{
  "n_layer": 8,
  "d_model": 384,
  "n_head": 3,
  "n_kv_head": 3,
  "head_dim": 128,
  "d_mlp": 1024,
  "vocab_size": 7426,
  "activation": "swiglu",
  "norm": "layernorm",
  "norm_place": "pre",
  "norm_eps": 1e-05,
  "positions": "rope",
  "rope_base": 100000.0,
  "rope_fraction": 1.0,
  "qk_norm": false,
  "attn_scale": 0.0884,
  "bias": "none",
  "tie_embeddings": true,
  "parallel_block": false,
  "init": "normal",
  "init_std_qkv": 0.0279,
  "init_std_o": 0.0,
  "init_std_up": 0.0279,
  "init_std_down": 0.0,
  "optimizer": "muon",
  "lr": 0.0167,
  "lr_mult_o": 4.0,
  "beta1": 0.95,
  "lr_head": 0.00651,
  "grad_clip": 2.0,
  "warmup_steps": 200,
  "schedule": "wsd",
  "decay_fraction": 1.0,
  "decay_shape": "pow",
  "final_lr_fraction": 0.05,
  "batch_tokens": 131072,
  "seq_len": 1024,
  "doc_mask": true,
  "train_tokens": 542100000,
  "steps": 4136,
  "dataset": "wikipedia_en"
}
Each number is 500 + 40 x the weight over its row's rms, rounded and kept within 0 to 999. Layers, rows and columns count from 0. Numbers have three digits each. The size before them is the row's rms in percent of the matrix's.

# layer 3 attention output (transposed), 384x384, rms 0.396, rows 13-85, columns 96-191
098:454549499533447520544513528488486483491512475513516549479527489491482465477483506472438514490510483503529417475440474558431527492439487433443481459508554625489493553472528450458511512464548471471462584549523508559455465465461527541560435513522532441475477513514530524511639509495515491511
099:483507441497516483568521495578491416499518518514503488538490469569517451503521445477474489476475451501521448476500512467458527474530507530499559505514493398570438500523475559513479488526450508571523574517467485461459513539530514519538595520476482500477495475546501495552505494479550495456
099:481493487497467528471530508484539494477480545480482526512523459518519478483549499526523515506531545620610485485557451474495495546529532531415495452551507450482497476521444548453545548518493477468429524500415450497507430472492458556563528489570464442459470512555514537477494551568473456500
098:574544530393507528490473501498492511513461502509453450516580511434454466478556478465424572491558519552537521521438484594553468533501463510423464469446550487534531486494455507482551472502478491538465399534507503463433480462496490511531521483520515527538464500536509483550532476559480522502
099:495538551559478544478452560467458517515478493472499441473523515473460454550492504537506460462556494482502488482557499550530504515614545507486463500484477494472460557512487560506434479476427446516498462505493508517512500516452506579482478495512511521493491573537393450527503507528509478475
091:492543496474601483399484531505511487495537444448511528531453493466447493438495487477511527527453472547421538488428459505489427523442505594509426460484509478468502525561470538601405541469456469436554505528502484554548543525541602504492525508568517483513484465481488584478456463499476512492
096:545462558527537482537468504477470535503513412552486567519484431570533477439553576469456426504497425507612504477519492476515459526446538457533523467535533467562528535528475500513469445480461490486457462515469469496518502523525494522495440465517490459384483456499536521424507521525467491530
093:468548512458486472475523512565446438503521511526493476549507493519419442495516444459512524514451480506492517519551403490427531476488496545468573430502558480539511532597523510455592594507469490497451464542442499501464539539535545537551489480512512500523504494509504519564561589540526506463
101:486500523528494504458451578497554429544500527510448548424496439495509508548508512496505480534510458543496496492498563511463507451489539584524479504507460522504542489460427484491437465426540489534534531534498501494445445415564478547492481488518510474517461527553438474477566484509580570460
093:528550474558440478432486520503424565495523521521567483512431534486462487533505512567448506513478513479450559488516497508476533466471503515459456578502515488542456473505478481534473530511518500512501572555484438478470460577539448454426439492448380446557483509598546498551466469506460413486
101:485495533565506607510510575481529420474576532481487489466537457524515544479474471499504484494497432465533456491476512524501541531496541517516509499566507484551518463486483478537455503437494556507396465550480576475531426536511482474485545413538527518524492419513485471453523568450487476472
097:534483428582427476511420434517548475482458527526475486519489426508546443550506417469508530583476503502518475533479470550543536432430513498465495486479492507557526548439535410601577526417526533516505489483489494564436520514547476562538495563443518518465453510473482604532481521556514545535
094:524491401537488560485425467450540513531497524548538430596518573504508512501471521563536453466523554566486511453466437452566448543505502435513528547590479508458490431494534538571477478505511458541548510524610496540424473526511535478536530395455513534452493452492481474546481535491554474526
094:461488504511480456432549454554427408459565489552493513490456455505545518546508491522474622497450528563483467491553473447524528540461556564475550549499460562453551471449512458464546539485522489507518441513493518487459523443524525508584483505502482539538540480487489502454520557554548566531
098:523499492515517475510498532500514523508466540466524493536531422460560468547532541449515534526558440534487498390494550484474518489511505446426519489464463438446463518520521453559472490454521547549533548480544480487511465492493456492474535422515490444576478479478431553412524440460542515494
096:488541530552511432509528540537423547495445522468610577472488521536516540482500467561443558507512501500549490413577513519511527524462502598515463514527457484572445506496460492495496478559447513485485567529455511520569470484538499525490495492412526522451577466468450504509529560588501545559
100:469553560506476520458535464537461545485522563471511512528547529530568438470454486478504466517449483460432440571460417511500480562508541490499503530531531574500519488482537481482484570496488489513437528427445452424468478507471482548488470511530515417455545472447498469451448577504480505435
092:525501485521497519520484491474462538564558468488537508527498600537503519561439532472553509534467486526476437501442436549554505474546510515519507569524505451513532443500560529524511519548459546438586450497465468450497481465409446500507486482486478500552442523502404439517546528539484454486
099:592499499526491498522476535485456470499511522546509522498456512533506497556472461509489482462502527458480489529439524488509514531430535521478512546547505517497500554486533471478530503494493525503474538487467550492496444554385497411485478471470471518408556425459439480458504477532381549481
093:544513549432516537512461494492497506451506423444503443543526537495504580505447435527471553528552511497476567504481518571509542452582494525501521469449427549515433580467554495564428513404461397527518505482542507526495477431504465496507570502448547470575574558461485493503516523471514482565
096:465522524615450539463532541509529421475507519559487497525512516392545498439509563513522506493546381511506468559524479534536551517507478524449500538465548552496446499453434486420521534523492492442540538530567540465548445531501460526479463477519483461506459475406492516463456512548488429526
096:496524509539337528477439463496462522461502462582433448505497459491471536477466475532472579566489457537482500465552544502478480452482483510448543565520492526512503592517554554506468437521460498498528460507464462527447519463462526468448496525518477594471519494483466503553463437495507513542
098:497496507485485437508415531483440496475536433517517466524498520549520493465557481498512484554451472542495519446476536492550468469555526474558537476501484485536485513572481494486512480569537413534483506466498521497502472525533570528487529497478487539391486467468481508497572465457450480552
098:564520515477477541485469499490503427522493501562495512490547449478496463486479493512508440422509536553434497444554408477565502468409557449520496537473478485540476424466526547473432488514519580510514516461498542543465481554476503531433541499459480451591473528478550507468544517493514582464
097:524498465461541508569508437507460553533497463532467526491479499523545464589447487505499499469465565469560481533486510490597529478501486658481587518525481468492504426496466492486496516425529480441496432504543458582568526562555508457515501449396500529486456586520516514526459494458450467491
096:526485442437509534437559498516496525473483494481485557503497418470564476397517445473492518600468478550523525517444448475453458462490453456500510539477561530437595498538555491457498529488490477461492511477502529542499492551580522442452541431544505554541510497448487537457522481575478500526
099:509529512528495517519496418524467461458574533466398514502507505492526493466545506438491514598454506551467464530529594498417519529432531443512531505554495428517439479498546484540476509474391429472501513492455535479449529527521517465452485517527500438486440468450568473534492501461509490598
095:489506551458585480492529490490510559553513489454497440515500540538523465497563451530581571467500504497515550526539504513498496492503547439494523490523483454480489525581542471545504501449482497491535443493478466483546515533545472511508456531497552500548482504463493481498523411507525491445
094:521489473500422475561498436465445565477497574550498467521449480530570520486551528500518495502462552491511432525536484370457529496517415511542480622545510527520475485411532529494573431566502509460559545559490492482503485463554484490478518481491512470468495484499508498455513532556538497439
099:425462561511471482555496530529553510557490445455517461531569543524540447464521454571494469497467523489531539492484530549476493542491541546574425470516542466554434529491540438494463558548448490582500454453461483475510479502541528430474582548561545541492494511505576562512502489527512468469
095:550417509478511490417545522490443498505395511417521513446518570587442502506531467459531458491457477546471515525511475439477479456539508422530513512499486478526506484488548406508497490522531542526497499523482521608492528490503465479529501466546555472483470571499539487502601473486508484477
096:522500495508522500460470554489491530521435468559552573509559389480449518462573486536579484474514565582509549481539498471539490493466473588514495463507442528512394493452453566472524484489525540504482440417500528556458484398441488536476609549497513518533559432508443392478515437512538475493
098:507510500537477471496485453539469456540485416507528463462531494523501538454476478505520386508500415583497525450480523450546505452503448532501571522460524520532451485474474490505525543454508559557504523464518506530508471533484493531457551492449453528474554479504520542565473563465413469501
095:513454493516459504492506572461501530489462541488502563482485573445544445599554451462569489493512470536515596483388517484466495446457505547459539516403519552520516496529518512493520499470511508462485503496488530476468510466538472548495510473501496523481522540550448539459445394470506478519
095:524526467587462468495469556522463514532534467488560459512443546467475551572535503492490488592518511550505517473523479535565482498498455494527584481472563467464509512433572504498435524540482505502512509544541500482424571483456544533580498458532524450443472544509520429535542459436472535478
095:546498500495535485451473493481486552575518478531501441541453470517566505514475514449553458483494516509485522481607469468496486535547488571490483493517507479521473500487474479485526536514502503461515597553531461462420553507454551499537475482462488493405487549602490456503565454482464591506
095:561525477512492435520460507491504501529539501562530459470496487425482487483501462506569570496478468443455464508421471505559500517425461513500505480577534600481561439516484490512520535468494527526491563505448435565560526467485569444536546522468532475463480515531538462463504489474517517545
101:511538529460517454517532497496519504548413476463526502523478528518477486496468459578531566508567422531516494462521553539448512520473538550432497549537496542535538486567533519492503373566503471534516502582494511537475492498580533476508479477461525439518478499425476516511464533590517469459
099:468578417457457490519474439476498441474504538523446554475529511460646491435515589539554561511456443501515508486511496510505496496496538505529497530472544544504517485506503555487549540466501481528439459465540496466524416547490535526512524496530514528438496509507532514520542532450550490500
102:514526454488498456490505511560449461437534464533470542467487428554526480518575437427480481495431431579518523511497494491531569481539513443498484503505526486456491599487439508519426517458434543449433527542541500517482511532462501494562471504558448511550519525424495502482582501500505519532
102:545499546571547478539533508546573450474462523484492506495560451489481535498494459461507509547474464482478486491462474515396450436542505542569482489491479494516506505503553495509510530485544509448511461491568584518502429505533492542519481387525475488526462458532493477495491535482506490491
097:504539556485577541543409527493547504479468515462518490565441516467563517421511482545468495454530555495476558476486515496565574492518501499544498465501469456509545489499509503472525478434496506536538485523468500470496552501504409459460525583437470516481494487514590464519445539540544470500
092:522504507571516465477456563415460403493547513557470453544532540538508484489520420518459526528511430534411473440489537497511488549513467527462409395479478515461482518554425478534445494497509508494471510490471530491501487479522453533504474498556475474484486512518485521469463554541565466497
097:496497566429515540493505515447579505539530517508450533532408451592514516512556579547465492451461486503502503569503517494501431440506464499515516533454534519523491496497483536551576544464526495437519486410564498468511442485523561520562446488489494500482490481525531447541481556535527488531
095:528499450487516452540576489544533527530490488411514477412484489471489540496522584519549501488573553589534481477512553522466511519479467491507474467496476510442477490427492442513516543535500516509473530482511511545483575507492450477484524454487505511541503493426525502483494548472439473457
095:557477480531465555479430579461478624518505566517480569531519444471525550434591489481520512413464540449555542488485544508512483535509454543513434444546501477474505492493490558500463518505506473435460544423552526518462451548458484490475446544506542525469451459505525411513427414487529499511
098:478484457492489499533452457575463489463443513522498531494503541468503523572557494549531458464451495439390504510558487544524475532479540451457542452467533500570482549473488563524538544461518471499508497496515505555532549523516527460441535532534453486462509468571513556472528497499534420467
100:498564471531417435461476481481521502562536490500474462458464479489538511459473458571471467450510464504531466470536477503454484541499500466532496540468568542520623460535581532440491551441541561451538548578529511482576509463485531491486478537491497497496490513498551546438518588521454510497
101:524549470544516460464514503513500475533511608548520446443464502534402562569513507415517507486443477498506453543493503488518523574499488564492493499497484484480438491497538500523479508525568540438516477537543470473515541511467493438494537489530495495499463487465483471524476454494490485458
095:525495485502544466504510482489509500551520525487485503476460446579537500533501544542468452518505471519475464539469487563498439481518459540552511501495515539465487447462544477484476522448570474492533496566540459469470557500472408532529455535505488405483491526502463519544504519556416549505
092:462502425520466588405532608468459490468555475472532442436511557529423500533537564542513528408486503478479574429561571525450549490591480569501440533506505481463496523518497494544546569510536505521475581445507455517547547530548570533486487550507472544438492538518526491498505500503490534542
096:515521534502443527483448526542480450561470464520525542524499465492517461512575468427470501551502513515470508501424470455556476444496536551478504531498594473467448483517567486508553493524476475469515407428483511528525508447481496470568552470537524488511497508470504453524444497543576508531
092:447527439502511519569456500546506569469518459567537483566535473570536442522539545602524528559493509534507570470491506507519513496555509534456437535498556521518512559487501541463467424462533571465548445479579450420581455450476486515507543535469541563485473552486420537546500495546551506524
099:521447478453504464425454511487541485482517489602467545495513556449510534493542477457457533510506520520441557448463509575493503465498515555448473505627485440447459564575515474440429539430524466456544536455457518477492489476593549574532516553469486556522508560492543539553581455501532529491
098:477479499440491530467527472448512404531504499503483493542489503515495477495493506480481458441468507522524470490407462527462547414538488481467562490515436535508487433467453465468429494459519550480467457454518509538462531518555523515517542498511454587564443480511465505464508510526453442490
095:472475509533551514441484491474395528481506536504440512559568423487514481584513556486476443512544500465481556489507524533653564505532448541466453535421574463511534511500472520537525550490601547492537538550464499572494435470475474464519446416485484493507535538546471603497502499484484442523
096:564467532505536468430526491450466567473543484477522487458542521470458517487449475489479568521470507421459519511516480551379486513438512530534550543529490500478518549453505487479459521470541551474527490484486536485535438512524519444542468523501582528505540547467495520497507537488493526562
092:533522478517471517480554464479504519468449545448455506535468478548444521542463540474485497538483490509551475514506488590488410486449535502511529528530511495484535437535516541503517538459526499555550468496451441497554508468511557475521392510520534519469541478447484490430448474485504536485
094:461456492518507483536549505496497517470517441490469484540580487566523470442492550496527537452538490508424520523566538516503488561528534495441435552515529526544524545499466504512426500516515485457511455486421475535550545477499429513494544451481489493498495487495524454498495590530530489429
097:457541542460466556415496495451518472503466527499453572526505425529510478511579473519520469552478476489502470557513513528491481519521523485511533495408491535537405514504504564442526545452511483518482474498397500466505500547507438510507441520461500471468496512476475469526515558555542535541
096:436539459479523475516486448459506613400508479537458428509500490460461470480600484521438494451396551463506438468536419462514499481416503556535528532543506563481586542551544509502472510489462445475532499486507456532496498522464593463508505501473495528448612543509526442494486545471487472466
099:490423480399614468553495509515503568499547498532488496483534519502458470536520508415492532555548522557542547508473509445478479443503475443473458540476529519510462524470504487488505471520439522479544492497478480480467469484478419450461488526493491470490525487460472546427580530415420406516
094:508573445469483421473489504508526525508428546494437542489539479543448497475514478518549447502437431404518515474526451488506538473519486478478490503536423493496522403584513546520422453528508491486607561502521547521545506556598516507519474518498508545532451556512514451532491472506503579584
095:474486581506517477610491549530396459512503509496471566460510513499549542488503458492520518573574580468564492502500583539457525415491520532498444502533549455511441531528488474524419507520472548517512563474540549487555467540412559520522556459509514503445453489503457397491505558448561464496
096:555508474517474497459488475508479455486499502469494549516522521458545526464535514450526496579536485525442489508416481468451512492476534514490496528555538578550468498492487480503422513539525464453461536470474486475504527507466548478516490481497408583533487483549514454474460455533536429468
096:399407564493514507535529450498565527536438511506453551507446419525505483593519575513472426532478552531552508459602606509538524473574506504484496461479555573440500444488479454527457476485506593521510501528470514562443499448515500567457428516501440471498427510487500423525531493425538495474
099:456459520555479555580531538441466485529507503418490529482460560439545499557424504441419497514489551510529469501523460546535485444492570486447491571509517554488478501435498496466473508513528482436491560457498481531523488465493465507539487466485429520501499474497479461520509520493459402505
095:495521465370478627485502509509476494509524569516446558469404460547526454548479521492457478517505553557460503493523535448550504523478432582540416475427476535490521421519478459478554521442475422520462490499516463550486567504473496504492532509475517506504514523508540535459496516569509489473
093:386577535425481504525469490507525499547550503476527545534472562496580522527524483532440473438563490501482515489477539382507499527496570477446461473463454408540497545456551516546522542489520484512524423521498505440517504481525583487446503468514594495539495505501483440505520535452494470445
099:444501476567559487498433506508478468570467535534577494481491489468514545503592492490557520429517563528481518566545433512494459508507539400493546449475527454482546557503511531514570530493545471543583452513438524490559445442526552511516446394529502459485439413546539469540482466484493481424
097:507544493516525442475550515447535592458507523514442416502472447559494559545500511551484594472487506484552553458555531511485499510501498511479420599520453466488462497475570483506484468449525468524454459441562481480506599510510496508421542454578456531583460517399490501522489499513484532554
102:451469569478476491445434501518441485497463546428486553522523447584470552498481520524511451517513513448531528459533517505539527529438444465436528534547500565566534545497569491592438508512459529495452450486469585504464535488447499514509510574519430531513529487432471498510494534506510524446
098:514460491455506470481515478469478483574517570501555518515539456531525453504490474538471490502508440438485554475553489511505503516547452540418472508476557486564507511472497568432519484458441462468498439469589454460431515509511453564478471476528441491441504508502523467490504498442486494530
# layer 3 attention value, 384x384, rms 0.111, rows 14-85, columns 96-191
099:501538551552523492515560438533461458464509430450538509469511486508526488470536508530456495534367445566512465472520562514484535461447488480500514486509497466503462471507547439517532578543497560488408462458494508490476505521526506499482477447468509591487460469430496499481581379573523498500
102:504492467490525488538493492490462506558525425568517590510393452517502526466498487552447512485472423564471453492486543534512520507473436528520541488440504532511580492573526554445411542535504517504503511509533507483527506491434538514453495495430461563574515533383526477520499582539501542479
098:459564528453527514489455488484462517484496553548488513465539470485475485482526544472555531443505442496493505417487532509455486504572435416525517474502500466597496511471493513580536504475525521535450512524469508542514448495453512500499492502476517525473429548492448453550522510483557497514
096:451491472505436550483445491510508468439480503450453459471502476498500554540531398440464471575484532469565522518524509478477533482403558436542500491481507509480532457489475557529558489538486455530476508488540581434502481431465532501420469480451457476540442513512527462527516438440468510475
096:448564579510551491565499497528438531474500525513553406519512417494562457431536508501549542476531539491505491519555488537514532572427512502458479512435444480444573499465447575581490461474468493494471485576482419478436485498558449488400557482491534577547542519544397507526481482512479464464
100:520474506448570586513564467511508570416476560509532454504534568489536461547501393526510455553598490524510470527513563499540463491499503532442530499493558558492500521569390503539493436492497483501504496505512508523536479526516584448466564431470456542546539469544543512512447465530492451451
098:472454581501526510535504535467528489528490539527442550529479497530551543450504539509443549514490507450527500462548548534509501453487431443573542413468484607463505558466547473487482531425424497480507472538564455486545542478543454477429565373453499482505525525516444445539503485494563512454
098:534511472508491525447563518470496536481510554553518512439443477508442542487507483526491442510501457412477513505526438471535507452573522513551549538548517448542498518517531481484461548583444500562571513464457492503459471468493526504506543471497494488441520468539517501484426468478473550434
094:534492489514464486461472497465512540527522489438528580514511501464514453531525541526437492510393529577462474448491419585481516478519529474514525497513499507474533473539483526502493505491489487564523519463468507497476464454502476467494448414521482482492510448522502530516411483434500550563
099:500567494542549496529498433610498586478482460413455539392505449522448531509535533445472481501456499522569497486547464456550536480497552507489507529580484466451499490532469510461435539420565557446523502573498469518530566511492484457445489581447516451475493558468462464483499492456502519457
098:505487498500441572500517489494439439430472510528555487505514473474490449485518465548474561439494541417533418489565466510492515550540536528471569510483476522572556515554510496496471490503544538494485491421500525545496540557451505510497483520508488529501508450496461528568518529568446475481
094:485505484482411585553490532457560476543540482505526461484487556479436466497490484506520518533426434503556518505509441479462414583534462492537565387533508491523474496585532486499480482522450550477464544533449463490506515534442472550568520410504490497468473502515560495507443571569415501508
097:549476532503423485511446566462547556478576432489511483519520593595524484495471550501488506531538487490472572481526586513457480558598396436567463542556424498481491526496553460492440449472503571572513457533506551500501508531496428550504550472497465438469498520506516508516537439476521435477
096:531440548553476497500518459479532488449492556567466526526441488519483448530494370538460531551533480556540420475526493487471518497525546471463473549478517522462521441414533416600465567495506519573524467550506475434484495428531508505515464477481517521504555541554549501431514478580480588484
101:468447490387468547555504452456496488524408530553509521508482490600472585577450496441457514511459459461566490449538530555515540557561452495563532552490549501460536478552527509505513597517475573419491516524515508494528496520432488499464530528460567537428484432564452493488500477479490505445
099:559534459569557437471499472456459488470513575545465499554518447572508483501466549487483504513480512449519472487531564572478481461496440488523487533605482499533503508475572477459500552530572443500519457519525461502519494504489457429529502504518550415492442459420499530503482485472487470502
099:549525565475529501521462484514551543446535461435459501535465469528409419509527520545492504491540491512552556530501454462522382505416470462558551502476498528512529482469536529530543471481472408478452497417487525465462547459525525509511522546472467449530450537417466503544371445533492519482
102:477462525512513456525533540543514574504425486504590566554485466551504507455515498432469474524508507541437506540510467575528504484498479504513510516503471565556527475548520529494528577532492501432469521457489479498519478430483449453504495564504449543518509552441546540527577477484531499531
096:458501458565470461469459571499522493505582444579528516521527478492469505502527525506497562573453529539526505472435468555498610478441468455537481522414454411494481453487491498520534491609468518556447497510528517458534596504517525468517495488487551440499469462536513499480491529566551503401
095:475428491412563478562520524469551427469479504544517585476514507524491525476482573480566424481515555501472472434516522465517501479492533437491453525415485517533522493449556502494495496533512437437489504482446550527497489565465548577485474514557432524528506518433493511493477463436507448460
098:520437492466459485534576420469563491478472517469478509501498494476456486457480500496476479489531558568556498510498551506509464483477469492539521479402516412545477428512489473522540459539522439423561492516462481428505469477515534445515531498484479527557432447491511512582527501403494426523
099:473479414416448514473482471516518521420487486458536507452502504470506495471432462454552563506511450467470455544544484480511453567584567427452457551469506547512524537478506512460508502490556510430477443474500499418483495439465516523505574485489533588418510460562474408464452498483545431476
093:496467491536466512550534545409538440508530509449519476483507510482548432515497515485513517444506465531514424475501468470480559499492480510468508458583484507466533510430479491502561507501506515557471412458537519479481379468543516499508491509538439498537538476526490552419492532498460482503
097:503523514523488497423481562466517488508525526551436407509493531498493529500509535452525551498483466533483473574479500548489514512513522467457493472531515434418562516447546495527507514414486507527498488554523579512489456510453464527525478481535440539555488514491441516516518481585587533436
094:458513516549590621449406545562460487471439529469446545504513483499466535536513518481439528461533440551425517510453517489489526543533470466528465453534401525490481455451487540514520481510497469469541494523450488493440526454525573527499538506498511569490510534510476490463530538487557535518
101:448496561522486517421481486496483441499558500549548462535546470456520454480475529542537541533413595483556554589509520397439505485467525495503509482525459493505474556503505536431442534553472472497503431572444535507591466458458423476480463443451537494551491503475512513511479569528535504532
098:451561512495467518512455513520533450475506482563527508517532528472427539522453402542447503515574491548528471590462484544486529546480487408474446536483467491497459555428520499511462522528531469524537449491476544493492554513554543486548494638491558515479519511369506520460424505520527463532
093:520540464502464531457578519476526527421538506579453405529513523512510510494430507523495534364566511452505530461525456423480463501520490517470508403526509426544518483555500417473490530534484548459495411416458504509513481468470532523534512539557541459527554512531487493427507479514561465482
102:438480517531500493570549493499455513531508511405579501534501452470521511569499522547554462529540551510504537466489488546458511415460461459567426522515518549487481494536463504500536487539500417453489515443586531455406537500487516524506539522470447543484475489484510480514460582567535522468
092:566558532486514518462515458506565534501545512492555462472529519465466465489525475535488480502501512479519450482540441524452526486478524585568454547571472497548524483476569488525476505518495593466465467543476451538481529490545501428502535474471515455486491562485506500500505507518522487439
099:515485489503421516509567489444537445532502510521456574495482526488522564438511530464458420484496476510535511531577437495474541501512462518517522479544532529481465520431516457522482526512485541487556459479523488533497457428501432561540522524514453428424547437549498483529593513608401449500
096:485590441505465448509477465501485526504458441541469553534543469486469539551480506478511508553466474529485529539495482587501470492591542475510474398452542490484526535519501517520601446489492488486517436471511537506507595485439456549521514481460424454534550454460558516468494483543476564529
097:570478496528536440511466550482556508487505511493498548502506474509577503531477533499484519503513476490432463469524499465522500423498551541494557568450450439501549441523530516559452580432438458583500434481476493475566474519554586491587463488522505497517561502543575562554495537496430514571
098:532445519472514483450549529470478527485483482554493463491520606478495431499473464556492513479546437479504525554434529529559456501506501519565557438540460494550450414526476385483556466473464484467503523475508523477608534547432507455498451411516574528486498488494509484464529506499465498497
096:493492530428532620518532457491493578497517512508476493518551477472467514497471500504457463520523427471498516525468558498481415525478466452465486472456577493499486466503443531529497539507586543471523432501493577459477493460434461430541508491477508490512476519480530579613475531517511469456
098:517470503547535496494486414471496489487454475551477511472577602514549452495518423502463492521482471480469486553467508556505453533557536476525435556491457483543542572425515542557510564538532505492608489529504479414490522499582483498513496521526538499528498519496514505479465473510496459558
096:456501445532484478467511534481524488475497453492440491443521520538505484529493491532535502599506423485503468488443502528432510432432524505528466480480421478470474511553478484443528541560532467498462535490470541451516522537475502484492539416409429469500530557474465519531412511463511493530
099:515462510519533515445471503576505530560514407538473542495485568518484517538490400491464560465523490518502513433551462495527533499512427558533480516443490457491485526482493436466475520518448519482420506499462509593541419467516487515558454477451571519466485475489527526458483481513504545517
102:506479515478522491491531471480542537526490448531585493499505546567592487577411492471535460422475527549448509447516432479465520505501454488492509536450527462468510537494505465522435417476506493493527468529527499490455549488475556508474450544466473508507520477479509525461477471520505536433
100:584429576511616492527510543503567448491549443454521554534539493505495508415503497514476463457475520457522482499520522541479539542515447465476460533492476540490439502522461535472515538470486514502475448453462455501556456491469523527501558498478478509489537471412525435443532514469465543497
094:407485493477552493504545545589447467493437480522521504452558496512506463490498570542553534493546505530475529555505502504472453527455492468553434449460530471553416547473549502529465559534558475547469533490548511498580533466553513502512535455500560467456508485504483484500492449498502427483
098:462522531550524543501485448493467485500434553443504545520387505543499503464477524502475470408465532532539451414470520490470490514564520532456466549454484472542500536509507509467407488479420559522477544465527482471443510489575435503495482467398424475474466458472563421463533436492473556535
102:546474477530493415414549534597516564529503544496514481502555518498455588517459427421539520576462474449495492546528476452473395531465526451515460526435437538430552498492497453506537492520524490451495483509517504479561496541532497531483496507518561494542590445522512564492521561460440529527
096:533460421533551587548532565443545443453513507548541457518462520477499521544533521491445512441532510572433549530453521489506470502407477491486532468557478534477434540492447468514437468590513537475494521530475504471487467514554500546516491529491470545529510522461505477478560490524430482493
094:515492490532499430436514462533496527459460511502516401443519451448457535455518566522452472463561479546485469575425490492490491460476438492456500486481437431485471494467506495564490480538462446508522475616554525553530491526503566474489467522500497507567513486496498524540472456500499461509
097:442456584493478422506528602498530591609556537504506443498483511524573484484524604574475478560478529469536500453532497494496503538469526512431492481453490477537482524538510577521492577448452459463510482492478520502529479448536505524486465482458467389453518461551439572478458556491473487517
104:503506546504497573422461534475563507446507464520461502542516516448452464544486490536412574507516493512540525528532573579496506544523464467445433454439456522465469512552489513484491502516492465518487471547448483545486475519538552490553523555468485528546433495566491503548488553495501441491
097:549484572515545504506495469559501460521529544503522362445530435463524530432436472523495482537502460440410526573482564530467441502558547543532493468515452493494544507501517475482556526477535536483565509483450518477466501378517534540556506557516584459546504554466494463492501467436517504540
097:499449499537487495453474467506568496567554549523561512474485492506495510527506415529484558487531537496562575442477519581511437529513512541525483536582431408482485562534541483445483462484528451493516499432505561524461544530472557508482490464475505455464471543437448491491524541515538521547
094:469461472468570493463513506497474568542512468437508536529533425477560426542466622483468550436489482453468439496456544430438445519489492452465441567562563495505530471424455572506525513514473547448454529479527568425495492399520510508552479435442482467433417496544556526452529558511575465536
098:529489470461508548528437462433575535492505469446553555518495495476468532438497535497540509506581536486509522482542475511521465559408475464477579462503515484507469504509512557435499505525472454434478474560530473491495495536562549455484536452545476496459487521467433380514496442533561471443
095:480493491516462499462550482484555517474484561538507559408519460476506506525461428478459512514535432543479526521460542570455543508482457501526425457424521539511530448488447448515505464592473538497419502511474495543506484459499500584508501509503548486476505485553464452548506520570463463539
098:476557463462425448480559469403454478483487488476537544527549434495534491587519485509486513490540556546540434548431556531466497462539463439502510512489427512533508511538487531554533521549450532565494558501566447515560518455520520484527501504506544552470484464488503487496441456491545520535
098:522534517585538456496505501503525488433643483481437503457471534435491499573499460486526535453456507452437483561512471517447461537496523550503564524506546557526433492517542563482493484534469483513456538429507528555495548488563555501509561564502500505479500575465510523441550488470537426483
104:492464482492474534493557459498466458503523510522438486499519512492509549466429519451486506628535521488520513504491494491534508585509461495458494506510502465523499448464492528607520433469519468480506466485484473453445534472434466521568522424483587522564517373483499417461512458459505592497
097:513508549460501485446450493497562478420460545598489422497526457516477510487569517468508442500557623525481482507526525487494518513503517563504431510540515532505507513480444477461507572520496528548443474496499492535470574555468489445431476524487520469481508409512493504571498485456549540578
096:480512527508541582520514547491499453548451463516502555513464486532551435466513483506478507524467540407552504479522550493428486510492512544502517460518483462472532533518514548485501543517511450422490524514473461541489591540493473498539563510469513504534515481486478550478480519521505593425
099:512495510514477520469431483528533534488575571516446520546501474494494455461560504471465575542543554544483507472496521548490503507530525390486478466558477447461437498528524503499496499496507534453550554458484455547491496531436513551503426418479491517477489519510452443529570524519513507491
094:447464563547483462550440464468510486502439498530457462447473499496461484535535537479479519454507518492455513490481455528504500519393485507513460490486508516501523443506548543509514557518465552490515481565492421527501476444481488395476490498562499554507516474563516477479473477493530416528
099:515473510477553521578503498432486494481534487556476476502516493542551538515521463520478494496596448513553420514524523486518493524516475491524565518514510512506524489501488547512476525517445509498527430559497501533505592505537581553514457463514561574480563440528503486503499463469484464489
101:517503436480457462548535522578505437588461439494512510474533535462477479457480502536501559515490428469492478479476495481509489461552547464490520484502484539536473495487477497527508473406543485545469511539549541559472462478519453475497485549492456535567530449528535470527497489572469497471
097:477471528510545533459491470505511454508479472491530472508549473480543457478434451566460473533492456498540494598509436521516446479472535520530490497485516472509561538527493455492444498503498537512471445481423488510423517506429511480483530539486554545511508408576554526540527477510535473484
101:517474463426501409450490500555477503445497428538514444580492524517500560496452466480514533534442514536515503506519480494474552501494505450506515434530549481527516512521491506513506587554414496474491474571541487515505455445516467486490529540566539527564480550569479457537518557503498507528
094:475518467545513462461489514499509483539523496521496514427504468468542469517484541455454517483412446548507603508540485524513456483473529543516463473402439479482427432505542486578481585508510489459409457521499511545547504473583463484480510489438534524518506456465561524505465489508483495517
097:516543575477512527465537530478568501489463461495498491495538531519527515460420513469534468496546446488544459468474543513516493488558508547461534507497570475566453477502553570506469475563530494490490443518492436489443465535488546475537551422576514459531539486546484455533554455506536507552
098:470400500443491419512478510512492498464567508496536493491432517482529411479457493554472543509471552500439568536506419483498527465495491527539451540452496546449487553516551507444531542528525560500506520571579461481499475517500500494458491611550505512515518500507522477448537492422467502480
096:492549439549486433482412530501450504570487522543554502558503477532618506445488538468517454466488489529487482446509486547482428563450517458531484530542509454434522487444531560476479521469525497400497529527491516532542492483577506486501467518462534444454544452472587541516478513551529583460
096:478519526526510446498504503539471475589475485504443474420460512473461536486547498537493523551496504465547515482591487479534485474583495445530466518509575541533525584523446494475530426446397475563489524478457458460565498519479514542589574524504446500457427519505491581536553532523524516539
096:516430553478453453545519573454525481576572433528395539490552573502414499474614456474504472454470451457580580503512482458502457513451513498514470480491517461574432569476528485412461520502518464501566499549529453551537504489514504497531461519476504539467507542523511481422588487526542518568
100:422523531475499536467562457470468536475451491551527453455514545486589496524477457441506529452476498488530505557503499471523499566489485478489478525527428514534506536477413495513522477507511518554504532552452521440499550455505507550550547516534556465516440585543491565524555499493474465493
105:443507472506471518471430497548509522427573536540533474498476498424509516532481562486449596514490509539550618426509466598464509616505486504554566479568519495519462432526481493469557485475535478560529517450508492454478438531518491407441551501417550515483464505478555515480512590556442493486
101:443460537557506510503481486462536506503384496493465578500469542500467501452441534512495497464488481461489464502507480456502551416488462578502499481564446441471495459545528488537513458525520487530543501522517566511480461497591493506491505513474523485439481547570509525521537434540563558444